Weights of a small transformer language model.
Size: 9 heads of 32 (3 for keys and values), vocabulary 2048, 4.33M parameters.
Architecture: RMSNorm before each block, rotary positions, no biases in attention or MLP, untied embeddings.
Training: a variant of Adam for these matrices, 264M tokens, 5738 steps.
Each number is 500 + 50 x the weight over its row's rms, rounded and kept within 0 to 999. Layers, rows and columns count from 0. Numbers have three digits each. The size before them is the row's rms in percent of the matrix's.

# layer 3 MLP up, 512x192, rms 0.0885, rows 355-403, columns 0-95
110:562595503476401569473429539534502409508537503495464540524534447541460471498510550457441476457512459572497530468541607487510436506577438486510515497451448448484597600496495578495520553531537454481448480426564500498538580442542483470478539510501541523543568584488499536561466464485357371448
094:563455543499526477526494476461530533539395542567464515476519558526518512467437516519545570483537378483546545440556476530578452473471458428422536543449440519529527549428379524487582473490378468515455585528565491467505493559518450490538557613527568539446480509554521415561452489358411490405
103:522549494555578542461529489503528457486428509619408515532469491573534467495429435583530555448629499432597524448519368493317556418479562459471545548469500528468499588532520539457571496569419468539509476459528545452532557602440484467519456440406379514483478460544512522526437567560479499532
110:464449544504470484414543596456511428508473536572491442475504441474458493440405517490406507457544537476546545518539492466539496476528515519456462471457476537415459500556414463417447427564493490556477425450541495536484518485488443550568489434558411457567553527545588470482449478632512531530
101:576509520499524354486540538481465430429474413450510595607436526444452593562528537615466452534460412600459495468537504481462467493445517502561482459542502501503587425434558501542465512431446485459501583537507595456543574481499523443559430542549454507535492553538511436504495536502464474451
096:446523407533463509445486467554513484580418580406547565431511521558459426485499460452569501434483441479525466465533363536497528482522456477493501468542483479507422499478494446531440449519613552464441454501584436455452458523553470453513491558503495446504613520471577512635471389493681567529
097:490474523553488446515496556495532482468480430460484433512504452441572474492548494505584442530513505554531464349489497392491530583581499432612583536515523484551544562532527573566417556528414460513531555523473490486472521497530529446540513385471538523489497412548407484515571551522576480501
097:515551459439455414475531487506473508527505536465453460489596476521500532500506383643532483503500550453516506516502455564546559494372504489459470552464487460431466527490539472460555487346552512434482387474601441600422511521482539506474469587440431566533419570433577546523470491543445531476
103:565455484547447544491496469453483554552601454482493530494559517487561434541499512596549527605504480432471442491525329510573468513418574492521481525431502488456521530470481550500608537407485522491542445420526533545467428652522536424489565569442417512531560490576553481477428525505481554511
095:538496437574441517516565461496560447459507560430424490527484492502489458490527476584539500408566441540433504463627507511532501397474495485610607465494545506528445479525534577527529483471481529469467516478522471520415553489420379485522518525471509449415435454514450457510591482494495420532
104:419570511512534479457542536544546521500469516506454490497505404455506520479565524514493527489425517536597489487568518456505520598586413470552500539481480533520492494513565498571511508520529539425535448492448560504492541462465470559465442527600595438427478517485385421534421391528496438538
095:556461481480508481512499486523560450542440411544507441616485483513579522489437525573564411496503530494416547517441494489557500423400487501357597484515436552515457473420483551507413496528566439547510472564475391477461579447481417463546507543548457523570506587478580461424466504512435511488
098:511564551475385428386508554455485411499496587483487451590438512564549604538443500488500558402473507433472556516473440439499517450529544546469468559510476432528513522564440522564457462435407495564567483544535485459422522540453551456644465549507498510522446519432449417460480531486465424528
103:480438500523381439472510468504417450506539449524493493527461493437539564500585419502382570499485502477532375512504478498519453553478524507542546479486475495514535493602503496561549539466414441553471455579482519475556540493454432623618573562475449503497469585515452460556454512546627480569
102:502518418462540502549450543462589417532389507468486424398543570478571524561493444513571557573440496498489497433467569457514492458490405558451501624510518508445556523450537528517522494579509529563525447486501467506441568533423434520471585438539549468588436592395375429498580546503454491527
108:506567464581386472559425455489432575543567437513504562469553430601518519496542523483558476486517517445470438469486474520486530451562536506463471600437480427423498458438483485480437556525485522432559482546506438539496422491485682463564486497511514494508584435451556505512455556518486419596
112:512520578522479580485590555527503467535488459516482516511501546535560435533529385546609560579415592456448422406493478553511457485482598498540401560458592418497490437540514482505515417480512522502443496491499562450570600448527459509511435529380495571548491591487425444482460479529470512485
105:467495513488452461530571441518495488566521565583481535430490507529472484465469536440649474405433492485529475504481453539531531552597396585468489480514482543536470437433531483531521472481502496563472523457470482491501489455479651452488524500589470604435507573499520386459484361554512487604
100:510550524437374509497594471340509452525572502470554534453522475564523568450490464516462451524572511426540452504549512452487484482547590500489515543533447540477581405452537562511511608495512517514467434488423545545546449571477605618470553537524470527437427501515474538416385475529573553491
107:542543523431571420447480575538522429531524458512441523477464492489506489443488478512492507478503475616533525467523441538427492474531488469514485470670466582458556435548480501458493486584474452511472482421513516559563504481564506451485509507593527477463546553407448503526616469555484503582
097:504481575478460523448453550501480565485486534464499447411458487420485480451470581554491542564456474543482498468542440486437466428481535486409515598559396470515377448479500431602487486410418443500521528564468522527533633441432563496558497569591574545538512485498407511481565488501479507494
101:464457557487503476533410531442537534586514492447520508470525455418583560484502544437511442470496516528484484512497491521508480526495593514461451588530401565494557517527571518455603534464459567439475409546505588567590504506580488526562564488556575511516502559551520404635520544525458610458
094:535581517515558569535544491384545499506538437577518543553556503490515476516529535531512522496532535494526490563555487624468436498506405494562446470474525520495530460483406542531464511507471515498405499419420398510504467504432441485425410492386493501450374540497599454415525470510462509517
097:461437472580488523431467537506484505579633506504432513541435433581479541444493412538502464388488505504448501394481436467494454514489421498493446589458520519494523552505479543488458559565524522381460466523523500429464495384618505521543590512425454437583480554516543464539545441509462480530
105:559553455534477478568540577611455541495360533554475478557440569534500515581582523505461513513464570465513563418508500481466481503448506536522485496500475445445545403533469486428542536479454504592514589419493475568493549492428534482433511442494496500493471469516556390475517565514505500456
097:403464519603474481501422515507556441564457497568517430498432416458516505481589485517467470446561512547590413467452479351505479509563446519572491505501494443517484430515532532517498511490433492577501586524474640470469530463539478592429434387435596563585509442395448484482485572511565532522
098:452567421540460520541519534506494483525460467501458499548437460598456503460550443482500505374546514498549493471447398478458506528654543460507536554511460451505582516498550526538445583504514558458500433558617488508493520566509516518476501517461363535460503460530507443441517496542605498552
094:450451559507538494471479491509513429558463491494544476476558591495433484520497578518499569489542381497420452483547462542420441483444441466533463447485444465486555493482433547485529564583499465619454551508606471414470518558495479424454576598558399557513521475477529496564477458461530508579
099:477485443514443519418488466501506434502566567609545476526479504477460546430478529538436595481482594531554550472542402496558512504404484472560433543533460478483438541559464439529528455529521458572472488413502505471478576507513528396532491465505525469441579555492516621589500566479542494607
103:513368549481536538491565400489520547441516435595397471503546524442449510496472533498478537501538435530563426464582555512514471534428553511462528539528501516535510533493504442423431425561531606639521551495523495512492476520520399444477495560557493483564579510463512563569556512496515496576
095:503479573566524481538497457401448425467500509584452461469536536480486532465444516472419531526501436484435595552541511471450549556476503443612503383433490471462504478532480520510511507577565436521522533519410438476488422610452577494486570484608471508506485467494487535507548491515574437477
102:403519425464466471493518536523541528465492523445474427419528566559439431460529450527431486489435538519482520564547525543460512567557504496575507514460493536494496527448543531450449509520537523506505544467547563537481502509533443454564549339432551515508466632599502482573540439478524477499
096:542462496534521456489548408471485495506470431537443556537476529526466451404451518451552538517479491536427537508423431404478460497527528467503523552530440544452524416478412523519480572504561552515481538549446392493475580449417566483435394553463516622489359407573492500538506407514609474528
098:538453569551496512435483546528530552468513545505483568533537459498586485467349492566576602473588461462510555528439539521494470561441436480499433510431609525493485564386424488469536524522539519521534481507425512503584481456551387464457472453523526469492506455385614431460500458529403517563
106:531475504474475446455544514477457508523535591493495567447507470441494477516519526546516409528589564435536485482495446515493475512498499567431433530545502444496498553471462525553526587417490484475421438485525471581526510467535561515450379486418464557493528438588583532443550544596480561410
106:370453459513436435518488483501496525485428493406571503475506545436588545514586463430481481543481549442504537464463476484607435587569445482547495468539528537519526634442578583481493426493547518527418466511504547428585448452431556520503526444607513544412512440599456431441527605521470502506
095:468549573532453488492435515470532565505576507503598428504469488410633453509552467457416554474510514548539581487485514471518535464463400560547496618516486487515482448456540559502419460518346447430538479545463545481524565533552513481384458493524477485442474509472556506510460489478445516523
093:425512443556475519501566514498576478494457470451467568497491494543433513479513549540521495501477473510567480591468525548610461509583467562495529479552491527514469549514591513537457542560446470527568468387553462516507459560524494535544551544455520471480543448530444465456375537478450490531
106:484534550536562579503518488517530534537575552477509603583545513456524594488498386561466465488547495414390504509497501574540456504466539382460540480476548467445514509474499573552481519515450469575517554586478486538512409486662517522496444502470452514495505511415530452549503484494512488443
102:383393387555489437460397469537487535485522531530491527548499480429489489477375576482473517469462480541508516438583473553531470527454469515546511548507521521475466492465376579565496491509454508506421583483604533528544593429518491595450561494507500505492421492537508464493516521483462511539
099:456495438375479470453425452477566503601498492481440569395500546479539391491539472513561451568448519404452477516488497561481510497546486552424451505510488544537431442505514553515587518461521581454509565587521478625564490548458451492624474470539461638460531509526552458463503594542513639506
101:448459530513562558514445530556633479482572473542497441502537512433493484469515559475545508531529524629443545535523552508503536516475455587585486519505492554485564460490547514571481519548591442510474530506489477567434488517559484538478533507413496491527503570431512536489480412484508526502
096:533534554548508546487535436465449479451502506508562376538511497539391558388526514489477432557510457516535536552526506532437492567520608595442505562563439507558498557547526580550610558552540544472543552476554491435487558482462486592487547432473562506516493514452436525423534523402451495497
093:466445512503497496515539427454596546483483521535533498397559486337599568498494562478452556476528608449456417413468501529434503473460500673487381468528535555507573456480491517482475401483481561552481457492600507471480480499510418475459419551470517516445543551553433530506468556502441474497
093:508480542536380460505516490536471450554526450471559413419514424539503450465444548504456420457470487475553528623427475546503485410501503432508524570514484457598490572595458566511530502563445477432497478520611492567541516454480554525500458511537518570486506530377439532450497534481551460445
097:521493492451336554468480435544461456573557492545495580562497533507558598427562493492473506474517532632497504520457485432543498488534484549480464440497511623524539448576495511531521541541367480620480443501526448514472567493474533482524463516531573505529461534476479514490425561497602550522
102:494527499435427509517517474581459547497462418487548477589382420544466560480432514447468471398497497537687557600574447473513518475570449482543626507510454454495472524468551424390501507574438584370537425563485467574488503503498453475533488544576550538525523502472483594594420516456476522502
111:460589434564417483447488479456330498516516527477510594540545514544558466443468441537632496486373433512484590493524540596494510495465449507561508486462517546459496572455493527484405497492552495539521482523451544422452508517488515533596494474538536577554529540459614436525539372549562540547
092:585545504590416498529576439489475391421497545637428477508510490500452523522517470461495451567488535462514495487557486478466516537619559494582579472484449529458523538574539502439393560477525482596450515518510540531498495494504524428400555506587505429448446388490467425486426505502566551525
# layer 3 MLP down (transposed), 512x192, rms 0.0812, rows 355-402, columns 0-95
108:575518477492435536411471533535503502497477476414447535533465602570480387427612495447393489484367462422543457462559542488434611464541493495530552540436481478582584606477489482464441588532536551470491460491477406489495462512467537545413480500540530448578421578437588469525574483493505455433
097:582380493479526412441545538451566415523416516383396455461523512520524557445495525562518571546556392488572507378510513438498515435463434526476564485439412517432467508482397554539486527484444512530454575516566460475477541508549518440452566578500467466496425447427513433604569533490472509483
100:504480459381472574438452405524473460448466531523522547498470464468536565553549563555488401459487519579412514553489546511504368531586550544552552581480540467391518529491439552525489474439560541475509567516568463493445489402515557460540455511468446541516595438609499423479508468576460419477
108:517570572489490584514509560443488497598466429547519388578595515482444484591461573568481560561544487471503480465555492442471333510514535494410565460495434440483588504401507480565481464512516497475550588471536463451441495369530563447473466599503532485473473528530438460508499496505415480461
102:473434485543561592504482509460576475588515522491597497592476380601472515485446469370486498487512514544498485480491492506467468488479544533498502502525551520503498401441578531480579535435532592471472428598544400512499438477508536569371491537450518480424521481464472485517426444501447573559
097:532517478501406563448570541461501487542558479521484433432507571410536450520443438483517494511459522474503404539487507502456386504479499516469541531560537469520484476561515450465483529478517468511471438365416439539511468523592448516507619470411548597532545434421534472570367497504501445517
100:438503508475518528460537453527439491515446485465530458576485543547502539565463523420537442474480538516555510563501496435500634554586465457523545522527550574582564526469516569484505464548569478477511482483468483458458483424519443463499499463487389500496547470442551506492527435545540490554
103:513533516555544423523527477470564496569529559535510512517583550467462561422446480583504471519448565547486459411604443476518553535436541525465463435565555451496550556474528464515572483429535575502385461524530478630479489536529543508366524453430503563516441583514504459567562480519415581433
104:546544442490414460441418500544521511559547526461454561458496449455479426619512487533467501499553453404540496523492428455455535457428499506468488509540617524455467518454580400477653490483519535512500515452456485515516507524421442419405547519535476477525507488460488504419563592501462516453
099:526513527506521474444491420439600461465546553501442522550494521491540474583493463452555517541430498467524517470510607526554548497495450570503584533452489461503602527545472516567412564431446470457459412487539522511570496464517482498448559513463541529430490435505460590428457515439513511488
103:501454560536523483351550414517524617569510488492538499450408509578533385546533541359539526490472522462557411514542482453566390492549433420504494407562488545512486504515529430434443428537596563494503523475521457529528483451467506440461499492503493437451461524490494457471398432459451513471
092:498516543434562613520503442506527497438524437516479522462489447535578516521515546528545520537582453483486555494546535447519277567505544432412426462481491487541520411497422560546535471530470484445522457562536547537512530440443417504536514522502542469497514561453511494472517528455483435497
093:507481548552528527499397474496507592590570483401469563545484553418511451466503474526494512572526548570507520520498567525505624534476403556587446516528587542489551440503605463502476547620591472449421468508455511449551504501521478450433498515535428539521605480605566462471584549571530465508
105:400504538461536440493584498517408512446438679554550464363491464454559486552501517663471510451484531512512635523568544513503420485468501516518432554510527560478460447501480487510592572529434529442377460449469520464372444529454483568482519558552505452524474561526538565513506419457472510495
104:509552494438495427422469472429470485458481557602544463469468544453520585549429468588433567484550442460488417537471487410506509448476421478496434500530525472512414503561520458488570566501590495433509582438503476474531554518467599443578510561427489448460480497508622495404408516459496382534
104:561553511483424528517529659478469544514466486533557569519488553606518474494482475528543402596414517512519469475487468458570607404584492499488461571463460433461532405507488511434413508493391498494457502607536509504397502405566483529537424445539566439540511501481501467497449553562507486557
110:486425395426456542533496576480503444558485489601517420488540516536519516488502465573561509465450582524500529573528615455441347550479572475494529455536487547559528513496526583428498555597518481563432497502434557492522426531454445473596546423493474488507480490622531472477486492500492433486
106:505519434454428471491552553507507460453501417494449461421535488580530484544500502415423509471558465507502468540416434490444413516531510502502472567496564527506502512559473597443555518484621478518503523496443528452457424656471451518541422535486421555431397533460608530492537632452545461479
102:429514509452542519489577526560493462456493464507439542405496499459504475579553500495502499425496594544453466501499489523546537573473462484502557521526478532490503626537589441579462524469520538467551467561501498494412455520459476527413547532485528446586479499562480517467551465533499554439
103:512472560497424387592507550564506487528477478512463485467462585577484496530542510569469490494383603605433475505500431575531340505582496523425554594537492508481522585450460522557533479515420535444469581518565453436546466466553554512401405621455570508476539579471483443502591507426490534468
096:557598454572528533506438468496565530532488472538461497502498494436493482487592476546575442571521499520536429486513616497481349513503577457499533549425463508535558530547495560487469543541555418517517536472437480495511541510427608512465527461544573574549531463444559596333438472626550449472
104:441599564448478550515491489524448483489515518470484535566456509497447489557510560564488445488553540524536389522549490510500500540481489496424568581587454469616482500544561471471516476542456597461447430552498423455366465445510501490428465547460455547465455602514447425487420433498512567453
099:536495457432449516510518505603472482442512565469470509499475463456509447469497456602565542488438423503485432468430564544530584515444507505489554478508544478547559561487450588451594533574554495406441480532531472480498550451543475465501597613510469472500498447459439578570565526453540479501
098:534422547510543545403497556566418472537469484468529557535447557573509440529476499569503452428550493457429532478498519477503528442525461579544467535454495514549430482489522480515534474402416548527535592480556476492555486511602500458505469462521421506403529472443421490460390516501562416399
104:490393444477527536516485473457439528470424544552513460582521535550433528511490569583544529524471497472607386492456567375474592595443574372472499467532450431526538630544541544445560505537471420482494520493497535456503553476463480534477522499507556527556537541466469571510483506436485461496
093:479419520497562571530533490590508437480498461534443464541482513490436502457477515456542491485456560600456532447518596578524771455523485543546488556495420495542481507547575502489579450517608483471520532483432389531489482519448460451391505566507495490538541504569487495457513427457487416492
098:446563524512546508441523442434498512525440431578450395566511457462497565446423636585404485497504505447572433488541488510482397527482583460509540471539507489499546491493412550433516462503512478558541577489464487490487488473497503516550508524388458468537412532419444508549592562545468489447
091:496492504571555487501425520570515509413482495475467479427437496539497417466522453385446586507494555543548608505610497385504575491440446493500604428462523484486471485478461396447459542578500458547609567472518397547528545515509562450546590341496455461529476508451492515550546488437532452522
100:511512460419548461525516478536544515498475481456473525479511428573434549416404466584489404449362438496445479446457491444496454582486607532494448426491512437462536559432439535462579589465518537433510514553475425488477568558419417506515529525447521444507530467482484532545424445459481566588
104:504441449452482541486520442427495554580547515530491472532632436494486564473532533575461486414520457496504483498527517545512327448490503505536521550516407476449516495554436564566451469476452526466479525511565502527434438522566455563443533542607420421599431555510425480562591421492574457477
089:498479472511436544460498566460473493611468459565495476510460470463501428446520428438555472432426479502514499519484484501497630459491511508439486572583530477485542509445554583462463479507524528489525440502526577479519486484601527530380501458444528570535442519515556527507487518429550560489
106:523570447471500574510546536473508439432598521583485381510586541574537524470511499456490499441475504443485499518580462494512484513477465524447473474500522535526562466554510511492513580509503454533485555481448533542435512547502492534494503502554440482539454495602424415412430438514473532507
097:468490486390472572518577440413505527568507559427479481473551430439518429463442431498431456470534539559437423523591522574500457561374454449588531524463467414529592475550363512530502502469521468417451618513513529479534510510506539536457518479532507494466392499527407548538495507424514523504
101:431541392491466541546510492526534513423378536496489554491599448589542551538486436562546552559474524550526579565495501512591394455461567522614433528484547532545515529456495530526497527519575496556510494582441492533518476385432516458490499515440517466466520598431541557504446534542405494441
107:563544514523489489490449471533538477477484596473497504471561437424571541576465451508478455466430549430528478458431517485497537495429553537561558434474557479521483512489463584583505461411499420544513565525454541488499511505556531531409511417469529485507485433512441558562606534437473615493
105:465506435537500562513529499496532442445496422490436478423468618543488524525473517399477534502524499515588654526415488422544607473477438504531499516524509546465438471548540534581518524516533626446493490456515441607486636560516428509428413509533492446455551604470483582447514404455538510595
100:492480520482484491444501546498593498464472466551417418443360444536498488493417413487401534481518522467510534462507538495553490503391511383409500525572479489525487462453483483517488469539520486494534524511431504507445432465477592568410545611559385526451486572519481403487523497521510493535
093:477628471593515576507562540473447572424463521481493496520534478505434489522557557555523474460459464458436495509579563518550299539477526574444529452539524523492487479526509471485546500465479462398494497539508468563463483617462482483500467525431528480447537437547450533499415532501561431497
104:513545576555526537534454450546493477504473423556516434468416542399489520489610595533448540439456514445540586530476602518520611572596537630500503510532476492574526505539484502511529439428597488507540492538505377469482514457403497493523516457439434440534516531570580542502440479477452438586
107:533460504421504461488504477480521534475529562512436441478536508418596485560583481481513541607481469452492501545490417521525587488447497421551469487518489501465518549501517520504465638438479501535520509530455632604467568507480480573505534537490406483450443553436554420503528435530465452472
102:508424519556501460529594502477409613459516565433504482495400486461566464514512427499525369503509407532541472445532494519518570499420538447470578493427501495546544561547545470438555495549590439444494593364508484536401439472544483524473423531520538588549417479495509526613533506582507540494
095:495416453465528501489528518558565484449519496465541475460545447516461530459522502487577514499427521543452598521506537603503396480530471608466538545502487453508568450557520441523600521440556490538522599522505464537439524523570475574444512491474457534591470496506554490414457511555543493519
099:603554462402512476507488515591537544436489437477486440555513378412460531385528519518509451460441529577532502480502395515524520526507518576523447578526528525552488587550575627446582507540490487520559479554472450496535479512540474571362525443561508561459497533449451481546566524406526501540
094:457444484458524373554570606533478442605554481516434607616506479483469431439523547468534440472428432461462477510589531500524436542419502453479499520547534533528553471550463542402441505453475479500457596524552591500534483542432512492545551561489487480461449487526440566487583506397513548484
096:480447592523434504582450517455472523551548444497605449414473508512511439517482512516536445519571450525577495538501525492500423490535510419438567557488388531630484466610504546480531541487497502570548559587526449552531574528472552458471414590521481513411473520432428569536476566502539499444
099:425537493513505471443476604521456520525527685473479623528465584488564518517570475473463441417508591523419512477473494528471574494491463447583558541488429539518519541461426528556447469579440483514493480523537454495517498530510512552525431523508472483442443472423572540525440479473539462519
101:486600519540476516469473493442471403503529552525501527481488541489513409521490508341457532505582615491424500487502474582480580541634571477458440440567532588494417397551421558453509529439547472524543499462612483510516592558564458489444534511542465412563498507522489575507469466504574510561
107:538527462488412541557517503484517553475478563499490483550463462535377502498503498439452398467562418494558392530555566405600524468567539583450533552461488476597625447535478606475532506597556493524442487484576433460449466443525507571524418490503548580470588507474474451395457435556476481569
# layer 3 MLP gate, 512x192, rms 0.0965, rows 356-403, columns 0-95
095:463433454501510541509481507547527599520461537580468444499463537471514405489440584513548445414513616453403412429518475601582498466501483454496492531463518519557482569540472441486497545446577541479570459445457523456530517474497423420417476499529528518453534539482515487482437357515543520509
105:510478523450541489539504510584527498589423417524482445584448467550539582397529517532495460482512379474525433546516463614506537427544482449467468554625486534504415556517638596477574473502409490470513559438540535455494546545530520485565585524441469532502459462633466481484531496425491484528
101:510570548539436504453631513470451556561473462517488483530474528514460469420393476539469460432508502477502495465559480540431493465530525397559513515564500524488484534416496520388489536506495474516436534520590561546453537488397498498585508509597458615491428479505530534450444423556484450448
108:470476513384459471450459402499482509573496523424538506477473480514594537465428428595423529576431456389434494494421479508524542503458465494553462448534494480575516509512370484483519513515469397496476517517425562478575493501406458480566462480527493459492458513481532474534435576522575529458
096:527392456447455481490540428566546558574554583468468516467497594583444520559387526498547572565566442528542460580521465512435501395451446470529442510547441559517468514540451521404523535501637563520386531413517521415399475536587396402532525567476506472473541490512452535581464506463536512485
097:492563528398491465541509457507495499537434537565449537492476518559500482481413462415521526411550443433514530507444556532526516538491490478495479448458428557527475497411523517485557453484627694468513494422424449548518537410478516483441481530512453563488427492412510599567465454549464470575
100:452505527456436423443491520511460434518450416464492470494546468595564585484398457538540520550443541446514468532368494537536617432482561500526460578545573478545447400416484507539549543436522469499513457568510500579455506493490465472552458466513537605567420524509518460416478587512494507481
094:498544502571441473504509471466461483525427443546547467511506526473547533452498503487523555519440570475556487467473413533563541477553504459519590492435399508594542424514492556521456536454541586466488576488521466441535539487495467503458465564490493482469484527407491501501468441590671520487
094:502515406462454439517489555563462631393501558491543572466502542510496528529482434518434516490558484490442484577458453448514538524552468442449539443547456531526515442459447417421527459502570518598541541574429506464525520487422502515472425477543512450515535522523492359505531468473481594493
102:551512510556605489553494517545470526558476465530434532458496444417465453536540460424486462451535509531563410436463511371470527459530486495532563479474436470498530377480495512443440513455511492403642581546476506524467568452549495509475479490442516480541479402430412427448426536561578536495
089:508417524517457544583445449462528490484515409540563490493482450471479562466505550458546466500515376461499565470433487448499514488482464481480477521565395478452565491501482547499484589583441440448441498522472437492452513496530490499514466588404439444536469426472527430450508498503503400584
097:521505531570567515514463448526401526449553527554487514438449412433533518566519543553490479535502502630424493350479434545489481538424572471460458557522505561473554514450489538506509484522613490435471524516422504477500460446520484567573415549509512414512520506544552474549551518503500577450
101:467482449542535466469441456473435504494530465511522549474420437450422512416576469375428537426443420475488499489448515453564559540535447462495491321461450532489444494555440513530469470460500415535580528531562504420594458429509496542452453438563494477537563446496526408494504606574532482502
097:435470551546516525543597580480477518445494502455522497506418498573414428443468445420595453402543464498449505456509522413505552509553467394567544529499459515537512565457482493445474556561449593476528534478453481496424447480538525448478483496591556513424427559475521536436475438484546521582
101:452473577469541480510544494467541454512445476550485416517487582520563391475514475467530448531575506544469550474474507539503502518488491386545502557521450518623419592503538472563546482514470484493472592465455578497505487521473489450527526478498466474526476471615504497538485469539544565432
118:507635528566536509394580475563508535454512540434434557477434545385582489506496466447499462441456541554475470445473490461497602484524493559555523499516472586436438476494442437547460450443502453512604478508478575491573492512518533492505492467478555578630535546486491469501444501540524586422
095:481531426485442519493430609592471453517524486525542464385510516599522504540492437443524540477452455551525575432473505486459530403552458460540511534494544571535481470554509511439576493466579556567508494482484532470509418488401568549620447529527404522460468449396552523537573606484481497438
097:516509500420515484494497426541476548553510455555455583471437621458503548491551438454481502421483494453535335480480463534486515572475505539428536518459473524567502474492526446607550548461443474557544428464509495477482458505386567490547496410530514570529454474516493489474498556552449499479
102:532610516500523503526539574480528498466458526522495506433392458500465431526477504478425534454473574581535487456414475441475570472537483538546572474581451521473488437594420480490492510522509532578447509484557503463565536509528492493474459535552575435420496545473465546591546489547605550553
108:442519488449500440486480508532510499520559553513475563497379540467495573507599472437415490473448537498432460489454431450518592458557422536509473456535485574499448481577520500554532605412553499463520527460457548447582413476567600455512527480530450525483548489560477512516480523528519458454
097:489475517489525556541536508597397512476508506468541477525433542510472543424504499455386414537549486560427471456447462546583545593568544534438553481417452562516600465506566431498393594519522457551481499538558428528476527543599530504444519487444608551526436532434430462489479511525573543441
088:457459531481461516547484464550493613485502523501523540485540482509457559489509566427448476485515442491411492423528543514510540549430567551509555553454400485477572578546588481419553475564434481548623468583576454472462403536534488478466512528539494531476559464556456493516546533493423476490
093:472545548491450517513450469485494536425493540495439523520577546515447452526403457576444579690565468535454411522535488610445533502455442459487444531487537541493448545429461469433503518410524510509490535460472515488492563459494525574529519521507470515509439474508399494486490534572445563514
122:428521600434459456490450513470539457576536476479550454477513473419511512517439495602535524535497494482528504409396386513530528499412491461467454535516456496500498472567536465478496401463501470580524516403534541501549591535504556529578378502532512501446484643541559528535488566637467555437
099:514422489460554568460525452567414480479550470459330528520495611505527468449458470419518492523443478486407557486467581584457562411524571426531483490524423556538521497483548521469534473514594511458548543498481443496496472540479506413555611610557437491476442533465464458498509448496469408481
095:606467457548484500474527478505570526529510432494498494614502487494496543573461535533524467454522560449471462416528331445540513498584568536434489439472522559574448478512497516464513504501547536499484528479526458585553526522502412527444550408436457487476485505402473499502605497557491577526
089:477470540461483434543450506502536534537478535455406456453418592409415485519535464410438407550415493496487447388447490513496556479537478496446448556446441544514552477422531522445479529582438510508528543545498461521479540520544473543491494496480555593498570478622502470417428449520396559482
100:454568489517538523489481540501595524550565609557451550507500565491503476491443457523520516472526519592454568475407485513459543509428444496536436463498581498484538513549442446398502450504436476472543461521433514461501520477518507420428494417592455506459485454594584567485510605616489498468
107:475510544508488535527555562544400515525483479584502522513567455511538464512504582546492581468561533531534442496530536552524588483471593421539482570522440555519470500460512647475583432530408605550429510421494461557542475526504432473531445583418494458476480468491460563571572479521519503485
094:571550451511547577386494504586462512499506367484540520555515498547444506551487487487591506522503559516508496512499485479458451472519542508423561525564572540552526559499541486463434458513445523429513504435518576464442426539622461496494452443389457491545508462583589490566430488542492464504
101:517486534488496593490514499464553386489535522537607468493465438527502461468528557414468440596473462527525498511529467471492556465519478398599553561501413524498536467534597546505525558582463527562517477540517455381579537496489546526474441640540456476452560500466424504556492528570543436485
096:430401566445513536463474474629492449529532507448557424471533564537536554522540431440560521533461531506544511516453558491538523505531479542539550459549501562502521408540528527488496378482470544474493513503583602557536495409539380477410453427565493489484568522489494519525470510481500532493
099:463453477496502433517370527383461487514513369498534474482454495521471573452558464433569496439467543562416502523494556529585556568478510488503493487540463591565551509475554525426468536496482543532505505550441503449476497449471506437524448461508525423576562476405443507509426506605457529501
102:442450441495412454435577519528502553599442419546485496537449493555490451423403512495516413548496455452484469474488416464468490509551442501460510605440416494597521507596511531433524625538520559510441483372547533550420474495469469528566413532605505566546553507559548463468479530576554542451
102:496389509554468449546529449492495617498506489427467508610435533444518551459509538551500453536474447460399418554478556538571526474528587450509516518445501491576542489417518534486506528454486519564513569524474423504531484487515537452620496506495454602509500414504492537463484500568429576457
095:476523414543476454492574515476489435582457418576453501435484405510440439483429508573542451533457482482475435492538442475561524471508542487481517521530456500620480469475493537586533503523515482552428562469451558492525510618481498571564588494507434545542482548505493382460529550523513505446
092:445451469472512549424551498531568432516536470496452527486466488515549465456492478430535487461436539504542417490490510523533540492565463500533504503539375644589533465511556524480467542560454534536539497440567505480571526500525484476470484513514519493506498485537509454531406550489462571522
104:548582485616532476491476480470485435515508527495425472578507519565480368511430566508619532482504437563535490550562469527364531353525437398563532471544449437510479528433481557464474518554447551489405476496522497497502584479466609491463464511436516533376471465494487473513481472504540482522
114:430467506481498534406483556511525427571454438504547538501435545429538559440563505526497528513457491567427478539489515438488602416497526461512502549523470616467383425515483517600443410356547417554515479501431503410514510495487437428563467440551518536579468537550492532436566532555511536534
095:518404537601458507522592496536471523529541507434495495494516511461575476498456480483404440495538388612471454436506478469562495544426501393499544519390414487618615536498525522473533536558540464458471554406512448489493510487550470503430542509488499489588394485482398563545505517573506462414
096:396472419467477487484511490441511479537490489526506441475469481550408529490530431415519447532445487543511566517408634507497560548507434538546609511548426520529497452507542493493521561502613456421575478514513585473465500475538485515497492461530548534550556499481576557534468539549577449570
100:497578562533454440478556504524539541494418500500441471474451488388514517433530425542552427555459600458523425416443469454493544508587559489478441469599528454631459491507469451458441585556507473613507478530541513448461542509451488487480497474490496581567486447462488522487361503466448518521
086:419518424414619543498585505500500474513537442557410559490531542397485436448465563570425482497532463499516471442515471614536483532462398453386583514492513572513545503458574440454456513535553530548441541456439425464414472470471418513504480614549528462471566594501470417452554456495499496482
095:541499500516478482502444504535569517503520518485448562505410608536502508438395475458528474444436437521429438446513518500529543468568452542565511483470426516507503523552486545521482440466481534492529522438497479384506497533445531421393576466564495521562499510499544417544427455513475550491
099:392552509457535556502424471561538455495509505533462526405479473496538461464466601490454528567366456473449487444463515503421529455541447521452504510524423469501522506524649442508508625484627474434542537514538498568511509538503564544469499530525497511561539518502382520492492517499502553449
098:462521481462530513449513467465468428447550549529469564459586583468446421483418554497539543542518465482429544500414482480491520580492492505468515427537537547523512405539449590531346503415582581526502445389578439452490523521527526442448431479479521478456553507493523489435518479507547554433
109:528494460542481553492545504406537495525536476609522452661510460535420509483516474335525490428577422537561469475524585497496577551545544477594485488513390471567482487586469497540520539518456532434513513514527525464499574490552472478482477422505442497430516527542476542533473376511508472539
089:505503442569533508535414423419501551476432538455513499597489466474471482550461541535461534534501438553589492509534451466496465522479448522425535571541430487501481493506480400419544459515445378539491478473549543393511467555472505485586525425564561503510568465536510441522389533518415457539